{
  "n_layer": 13,
  "activation": "geglu",
  "norm": "rmsnorm",
  "bias": "qkv",
  "parallel_block": false,
  "grad_clip": 1.0,
  "schedule": "wsd",
  "decay_shape": "linear",
  "doc_mask": true
}
Each number is 50 + 12 x the weight over its row's rms, rounded and kept within 0 to 99. Layers, rows and columns count from 0. The size before them is the row's rms in percent of the matrix's.

# layer 4 MLP gate, 1216x448, rms 0.0692, rows 1155-1164, columns 112-223
093:67 32 44 60 59 67 70 45 54 46 21 42 45 52 40 45 57 57 46 47 47 40 41 58 63 72 24 55 34 50 52 58 30 49 32 43 65 59 44 39 50 48 73 36 51 60 42 56 41 46 45 47 51 70 55 60 68 55 42 61 43 53 32 79 48 59 52 52 64 48 52 53 49 39 53 65 50 44 40 71 57 17 22 28 58 50 59 52 57 47 33 47 36 56 62 52 58 55 54 70 53 38 53 52 42 48 41 65 35 58 54 58
102:41 47 47 34 61 53 52 47 45 30 28 61 42 60 66 68 59 42 59 52 61 34 44 43 33 48 54 54 60 47 54 56 57 60 44 55 43 50 65 48 36 75 52 67 35 49 52 55 50 45 46 57 27 77 50 42 61 48 62 56 60 47 47 50 48 60 61 47 51 37 59 33 27 45 55 61 25 36 32 50 52 45 49 55 47 35 70 54 41 52 53 36 52 24 59 50 64 38 39 39 34 30 59 51 60 53 52 40 50 56 38 64
098:27 40 61 60 58 53 62 49 41 67 32 65 43 74 67 49 71 55 55 58 44 41 75 55 58 26 56 45 56 41 69 49 59 44 57 63 42 54 66 48 38 53 37 66 47 42 40 42 47 45 30 55 40 45 60 51 45 64 54 65 67 38 56 60 67 51 57 58 52 64 48 43 47 63 56 79 41 52 53 66 53 69 49 57 44 53 48 62 42 71 37 59 43 73 25 33 56 74 57 37 30 59 68 37 57 34 64 41 87 54 33 49
102:58 37 58 59 36 30 35 46 46 41 60 50 41 59 55 43 52 34 60 30 56 51 41 41 46 34 55 47 67 29 33 46 39 61 56 55 48 63 76 27 52 56 60 50 63 36 55 60 70 36 74 40 63 42 49 47 61 37 61 60 66 66 51 45 51 38 42 59 59 68 35 41 65 67 42 48 31 34 67 69 53 67 35 67 51 40 48 47 42 30 43 37 54 50 51 60 48 60 62 51 64 45 38 25 30 37 35 49 62 46 56 43
097:48 29 50 49 77 42 46 32 45 60 51 56 58 27 45 53 41 44 57 44 55 66 29 55 30 52 50 42 60 73 39 54 71 61 41 44 65 62 61 28 70 47 48 50 44 54 68 73 32 43 49 41 53 58 16 68 41 51 35 53 40 32 45 49 53 35 42 50 43 73 61 60 30 60 67 58 46 30 26 63 47 44 72 55 32 46 45 77 36 59 48 53 48 70 50 67 49 61 51 48 52 38 57 56 48 62 44 52 53 55 46 48
104:60 38 72 52 55 44 72 47 65 64 34 43 53 41 59 47 41 60 36 43 39 30 37 32 62 50 51 46 59 33 44 57 46 70 59 42 38 46 23 43 32 54 50 56 37 51 50 40 76 51 38 45 65 23 45 77 55 51 37 43 41 51 55 76 38 48 60 54 38 54 68 50 47 43 50 65 71 60 54 49 51 77 53 62 59 44 43 52 41 26 56 56 46 47 49 43 34 57 62 63 34 43 76 39 54 36 43 42 30 31 48 35
101:38 65 69 53 33 65 42 48 47 54 49 29 80 46 61 78 56 41 59 38 46 62 40 67 53 54 53 56 48 28 35 50 50 36 40 39 38 43 42 47 63 62 56 43 48 40 67 37 07 46 51 61 60 44 31 50 47 65 58 50 72 48 78 45 49 61 45 47 70 53 53 53 54 78 43 50 50 60 52 33 56 65 50 39 34 60 32 58 48 41 50 48 59 44 50 46 32 60 54 47 71 37 39 53 62 47 52 50 54 52 66 57
100:26 71 58 39 49 46 63 45 42 86 69 60 57 69 60 39 68 48 53 52 56 16 54 51 45 32 51 61 45 72 51 54 54 68 80 50 48 47 61 51 44 55 52 32 38 40 66 53 34 37 49 50 69 28 40 71 47 57 52 25 58 51 34 40 70 44 65 56 38 50 66 72 37 50 25 73 52 55 50 62 54 22 46 50 52 36 74 80 54 63 38 59 46 53 57 37 78 50 32 30 45 66 65 57 46 44 51 44 50 26 62 39
105:56 36 49 35 48 39 32 23 72 47 51 47 44 56 52 44 29 56 56 33 53 53 43 56 57 36 60 38 53 61 25 49 31 66 68 30 50 51 57 63 29 50 65 49 52 48 61 61 49 38 63 29 73 56 22 65 57 45 62 77 39 59 57 41 65 42 48 56 48 43 57 31 47 42 27 32 62 77 52 46 65 42 34 39 33 45 68 59 61 44 53 43 47 41 53 53 56 52 47 58 53 42 65 50 50 52 73 38 47 32 67 46
106:43 47 52 44 61 49 52 29 48 55 35 67 63 60 27 44 56 55 33 41 50 52 51 75 34 34 50 32 63 54 55 70 47 58 36 47 33 39 47 71 64 45 38 54 67 48 60 45 52 33 69 45 29 48 38 67 49 49 35 46 22 40 89 43 19 63 62 44 67 63 56 61 50 60 58 57 55 42 54 42 34 37 67 46 45 46 29 53 43 67 59 59 65 37 34 72 50 57 44 45 51 56 23 49 55 37 48 47 56 44 71 48
# layer 4 MLP up, 1216x448, rms 0.075, rows 1155-1164, columns 112-223
104:52 15 74 33 38 67 52 44 61 44 38 45 72 50 42 57 66 34 43 75 92 62 49 85 60 48 44 67 50 65 54 44 34 62 65 39 47 38 46 29 49 32 65 69 67 57 49 43 49 31 44 55 41 78 54 54 67 62 54 57 64 53 29 72 52 42 35 49 61 55 49 71 27 61 40 52 41 67 54 41 55 47 41 40 55 46 35 31 57 66 52 52 57 48 41 82 49 69 51 50 61 51 51 39 60 36 57 39 45 46 38 46
099:49 49 54 46 54 51 52 55 78 40 59 57 24 56 51 54 41 46 43 49 59 50 41 49 40 46 39 58 44 53 66 68 48 56 18 55 39 63 51 46 63 44 50 41 29 53 61 26 57 22 42 36 41 54 49 48 63 35 52 45 69 46 39 48 48 34 43 60 49 24 48 45 50 41 53 40 63 51 38 54 53 56 55 40 51 42 48 46 60 51 57 49 41 53 57 65 40 55 52 68 45 51 56 55 47 42 57 59 50 43 39 55
100:43 62 47 22 52 59 66 73 64 62 26 54 70 35 49 54 33 33 45 46 55 50 62 68 39 28 42 21 54 50 40 57 77 47 55 42 64 56 60 66 32 63 44 54 69 54 38 29 63 44 49 44 41 48 52 64 53 52 62 58 48 69 49 65 32 34 65 74 40 66 33 44 32 58 59 49 58 44 70 28 53 53 50 76 39 40 52 38 63 65 40 58 44 52 51 23 38 56 38 28 59 65 44 50 64 43 51 73 48 37 68 54
099:48 51 59 41 55 41 44 58 37 52 40 55 47 56 64 65 70 19 43 61 65 73 62 75 41 49 34 42 49 53 30 35 40 52 47 56 68 59 64 47 51 44 43 70 55 35 59 58 52 52 47 44 50 54 75 48 23 53 72 35 52 38 49 34 56 55 58 54 58 23 62 69 62 74 52 54 30 47 52 59 64 44 51 27 48 48 63 47 40 60 63 50 52 52 60 41 36 68 66 41 51 60 53 40 50 34 77 45 55 50 42 43
099:44 32 38 73 43 37 55 52 35 49 64 32 32 28 58 53 52 57 46 43 45 68 46 41 57 46 31 41 74 31 53 47 54 56 45 47 43 62 44 59 47 36 59 62 40 43 53 68 59 47 42 46 53 64 51 34 39 58 43 51 54 56 46 62 55 65 42 49 45 71 51 36 53 52 52 66 63 61 66 49 70 54 42 45 70 62 58 28 51 43 42 62 32 59 59 28 38 57 49 37 42 53 50 53 37 41 70 43 37 41 47 29
105:36 32 45 48 44 71 41 51 64 45 43 62 40 52 31 54 46 49 53 54 39 48 42 50 53 48 58 65 57 53 37 54 64 40 45 67 36 47 44 35 55 41 62 51 50 79 39 46 45 41 30 48 56 39 45 57 61 47 36 44 58 45 75 53 36 50 77 43 66 44 52 33 51 58 47 41 49 59 57 36 69 78 67 31 51 81 44 48 78 57 43 46 32 40 53 54 48 68 55 37 31 48 36 47 61 37 32 39 40 44 56 59
103:58 66 62 33 33 52 37 26 44 59 49 49 57 52 47 46 64 60 72 54 42 52 47 54 60 47 48 50 55 55 70 57 35 45 58 62 52 75 33 35 46 54 49 43 44 63 38 65 54 56 51 55 63 50 68 52 51 53 23 51 49 56 45 47 26 47 52 49 46 21 57 34 42 52 61 32 35 66 59 44 54 52 45 48 45 47 53 59 67 60 56 52 58 54 42 47 81 45 52 61 73 83 64 38 44 53 37 54 47 64 63 65
099:47 53 12 62 68 58 45 49 51 51 57 56 46 51 41 28 48 54 47 45 34 48 45 52 63 43 56 69 26 65 52 49 42 79 47 69 47 70 53 39 67 49 44 39 44 54 57 51 51 49 78 58 67 62 61 56 49 60 31 23 52 57 36 43 39 40 67 49 52 58 63 53 58 68 41 72 58 54 38 65 57 49 31 68 58 49 52 49 44 43 35 77 57 48 40 60 48 43 59 59 39 35 52 49 22 48 48 42 25 66 41 55
106:66 76 39 53 56 42 40 40 53 49 35 58 37 41 45 38 42 50 73 45 64 58 75 54 62 36 55 31 64 61 70 64 50 30 57 57 53 73 60 56 55 48 49 38 36 67 48 54 40 59 57 49 52 22 57 89 48 35 55 33 37 24 51 61 43 62 60 43 59 37 63 30 62 82 60 37 60 62 41 34 43 67 39 54 57 52 71 49 50 48 29 63 40 41 60 61 71 69 56 49 56 32 66 70 58 49 64 62 57 57 43 17
101:39 57 46 46 68 48 41 58 43 59 53 48 61 54 57 39 39 57 29 37 52 60 49 72 57 56 45 53 56 69 64 58 56 54 44 32 58 28 55 43 29 42 37 39 36 59 52 43 42 52 50 51 49 32 67 82 53 54 49 37 44 56 53 61 43 58 53 38 48 56 51 56 60 42 62 20 35 52 45 85 40 56 55 58 48 47 59 36 63 54 24 54 49 60 51 33 44 51 55 32 25 57 47 67 57 42 31 55 34 38 39 55
# layer 4 MLP down (transposed), 1216x448, rms 0.0409, rows 1155-1163, columns 112-223
103:36 56 57 50 44 57 51 53 10 34 46 31 45 41 61 50 56 50 49 59 53 35 59 39 62 50 67 62 24 25 40 61 57 49 40 38 55 35 60 54 40 45 72 52 51 59 65 48 43 36 54 46 58 54 46 43 53 53 46 53 40 43 59 66 48 54 53 55 66 43 46 56 45 76 28 44 44 33 64 46 57 40 71 37 57 49 42 63 50 43 29 44 51 56 53 54 36 55 57 52 37 42 57 47 67 65 59 48 82 50 50 38
101:32 57 44 54 61 46 51 51 61 52 55 53 33 46 40 42 63 58 52 27 69 64 68 45 28 65 51 60 62 56 47 57 60 32 50 51 56 26 61 53 50 43 66 59 39 62 67 54 57 37 46 45 58 65 47 39 59 40 56 79 72 65 69 59 48 33 49 54 42 42 27 55 54 51 55 55 53 78 42 30 45 49 53 55 74 46 31 57 65 38 45 51 52 58 40 51 44 45 44 43 34 53 54 23 26 57 57 59 55 31 50 45
099:32 45 55 34 42 62 48 58 19 49 48 42 37 39 54 59 68 57 57 55 56 60 52 34 60 64 49 41 38 51 91 67 48 49 67 77 35 47 56 44 48 57 53 34 46 49 59 43 52 43 58 48 38 48 57 38 37 58 51 74 54 46 47 67 60 28 66 76 64 36 58 35 41 46 42 46 35 57 25 52 29 64 56 26 47 58 44 47 31 65 48 37 54 54 46 47 60 52 37 59 46 45 33 61 53 53 54 36 59 62 37 57
101:73 37 59 51 51 35 63 48 41 50 67 54 44 41 37 31 61 35 67 62 47 32 48 38 41 30 54 43 43 49 55 44 53 44 35 40 45 51 41 54 53 51 58 55 46 57 44 66 77 50 58 47 47 40 59 41 53 37 43 82 67 63 69 27 56 43 55 49 46 50 48 50 46 68 29 38 39 35 40 69 63 54 33 53 34 37 45 45 51 51 43 47 69 56 65 42 34 61 40 40 51 42 35 54 41 42 28 44 29 53 46 49
098:44 46 36 76 49 40 48 50 43 41 37 39 30 53 53 47 34 42 60 50 65 65 31 49 59 54 55 38 44 55 74 55 61 69 33 32 67 46 71 48 55 61 67 59 40 42 64 43 38 63 51 42 38 37 71 50 28 75 36 39 48 58 56 72 54 39 55 38 55 50 58 49 36 55 78 46 26 48 44 51 61 50 59 51 49 45 49 49 47 50 48 59 52 54 72 71 46 68 43 29 57 56 60 73 67 55 61 64 61 67 35 44
105:15 65 36 42 69 25 32 55 57 37 45 56 58 66 50 51 39 70 62 48 24 46 45 53 46 41 68 59 43 44 43 59 62 53 67 48 46 59 44 62 36 57 31 51 50 63 32 51 46 73 53 53 61 51 57 36 70 34 53 47 67 74 47 68 39 55 79 63 45 57 48 34 55 44 56 69 52 35 30 60 40 63 55 36 59 43 35 41 58 57 61 41 37 62 42 54 67 54 50 45 55 74 50 61 58 40 34 41 43 46 50 51
101:74 59 46 63 49 43 61 49 70 44 47 40 42 41 34 50 57 38 38 32 28 57 35 46 44 34 57 65 63 50 48 76 65 61 46 72 50 57 43 49 46 21 36 68 22 72 41 34 50 50 56 25 38 45 41 27 33 47 57 45 42 47 57 29 43 53 55 56 31 60 68 39 48 51 52 71 40 51 58 42 16 55 46 53 61 44 46 57 75 49 35 34 23 79 41 58 18 51 42 57 48 54 48 54 57 53 47 55 54 37 50 61
098:18 63 57 50 51 50 50 54 46 69 37 67 76 44 48 44 62 52 49 56 40 42 60 56 19 59 54 67 49 64 40 51 52 61 60 63 55 46 64 55 55 62 64 56 50 31 25 62 39 60 53 55 61 69 45 58 58 28 42 26 56 40 46 58 61 40 31 42 51 66 59 57 54 36 53 60 40 62 54 62 54 38 57 39 37 43 42 64 36 55 42 59 52 52 61 33 73 61 47 36 50 64 70 47 43 48 61 46 62 31 72 51
104:53 21 43 51 37 73 24 59 33 44 57 89 38 41 42 48 43 54 57 64 37 15 56 39 68 40 53 21 78 53 55 32 55 60 56 57 38 52 47 55 60 32 76 37 67 71 56 52 52 46 49 40 28 51 50 50 64 55 46 73 48 54 60 39 54 55 53 59 63 55 40 43 60 31 64 63 41 67 53 34 51 49 46 54 58 60 43 37 46 51 28 64 54 50 62 43 47 45 62 37 47 74 73 49 42 50 56 28 51 33 35 37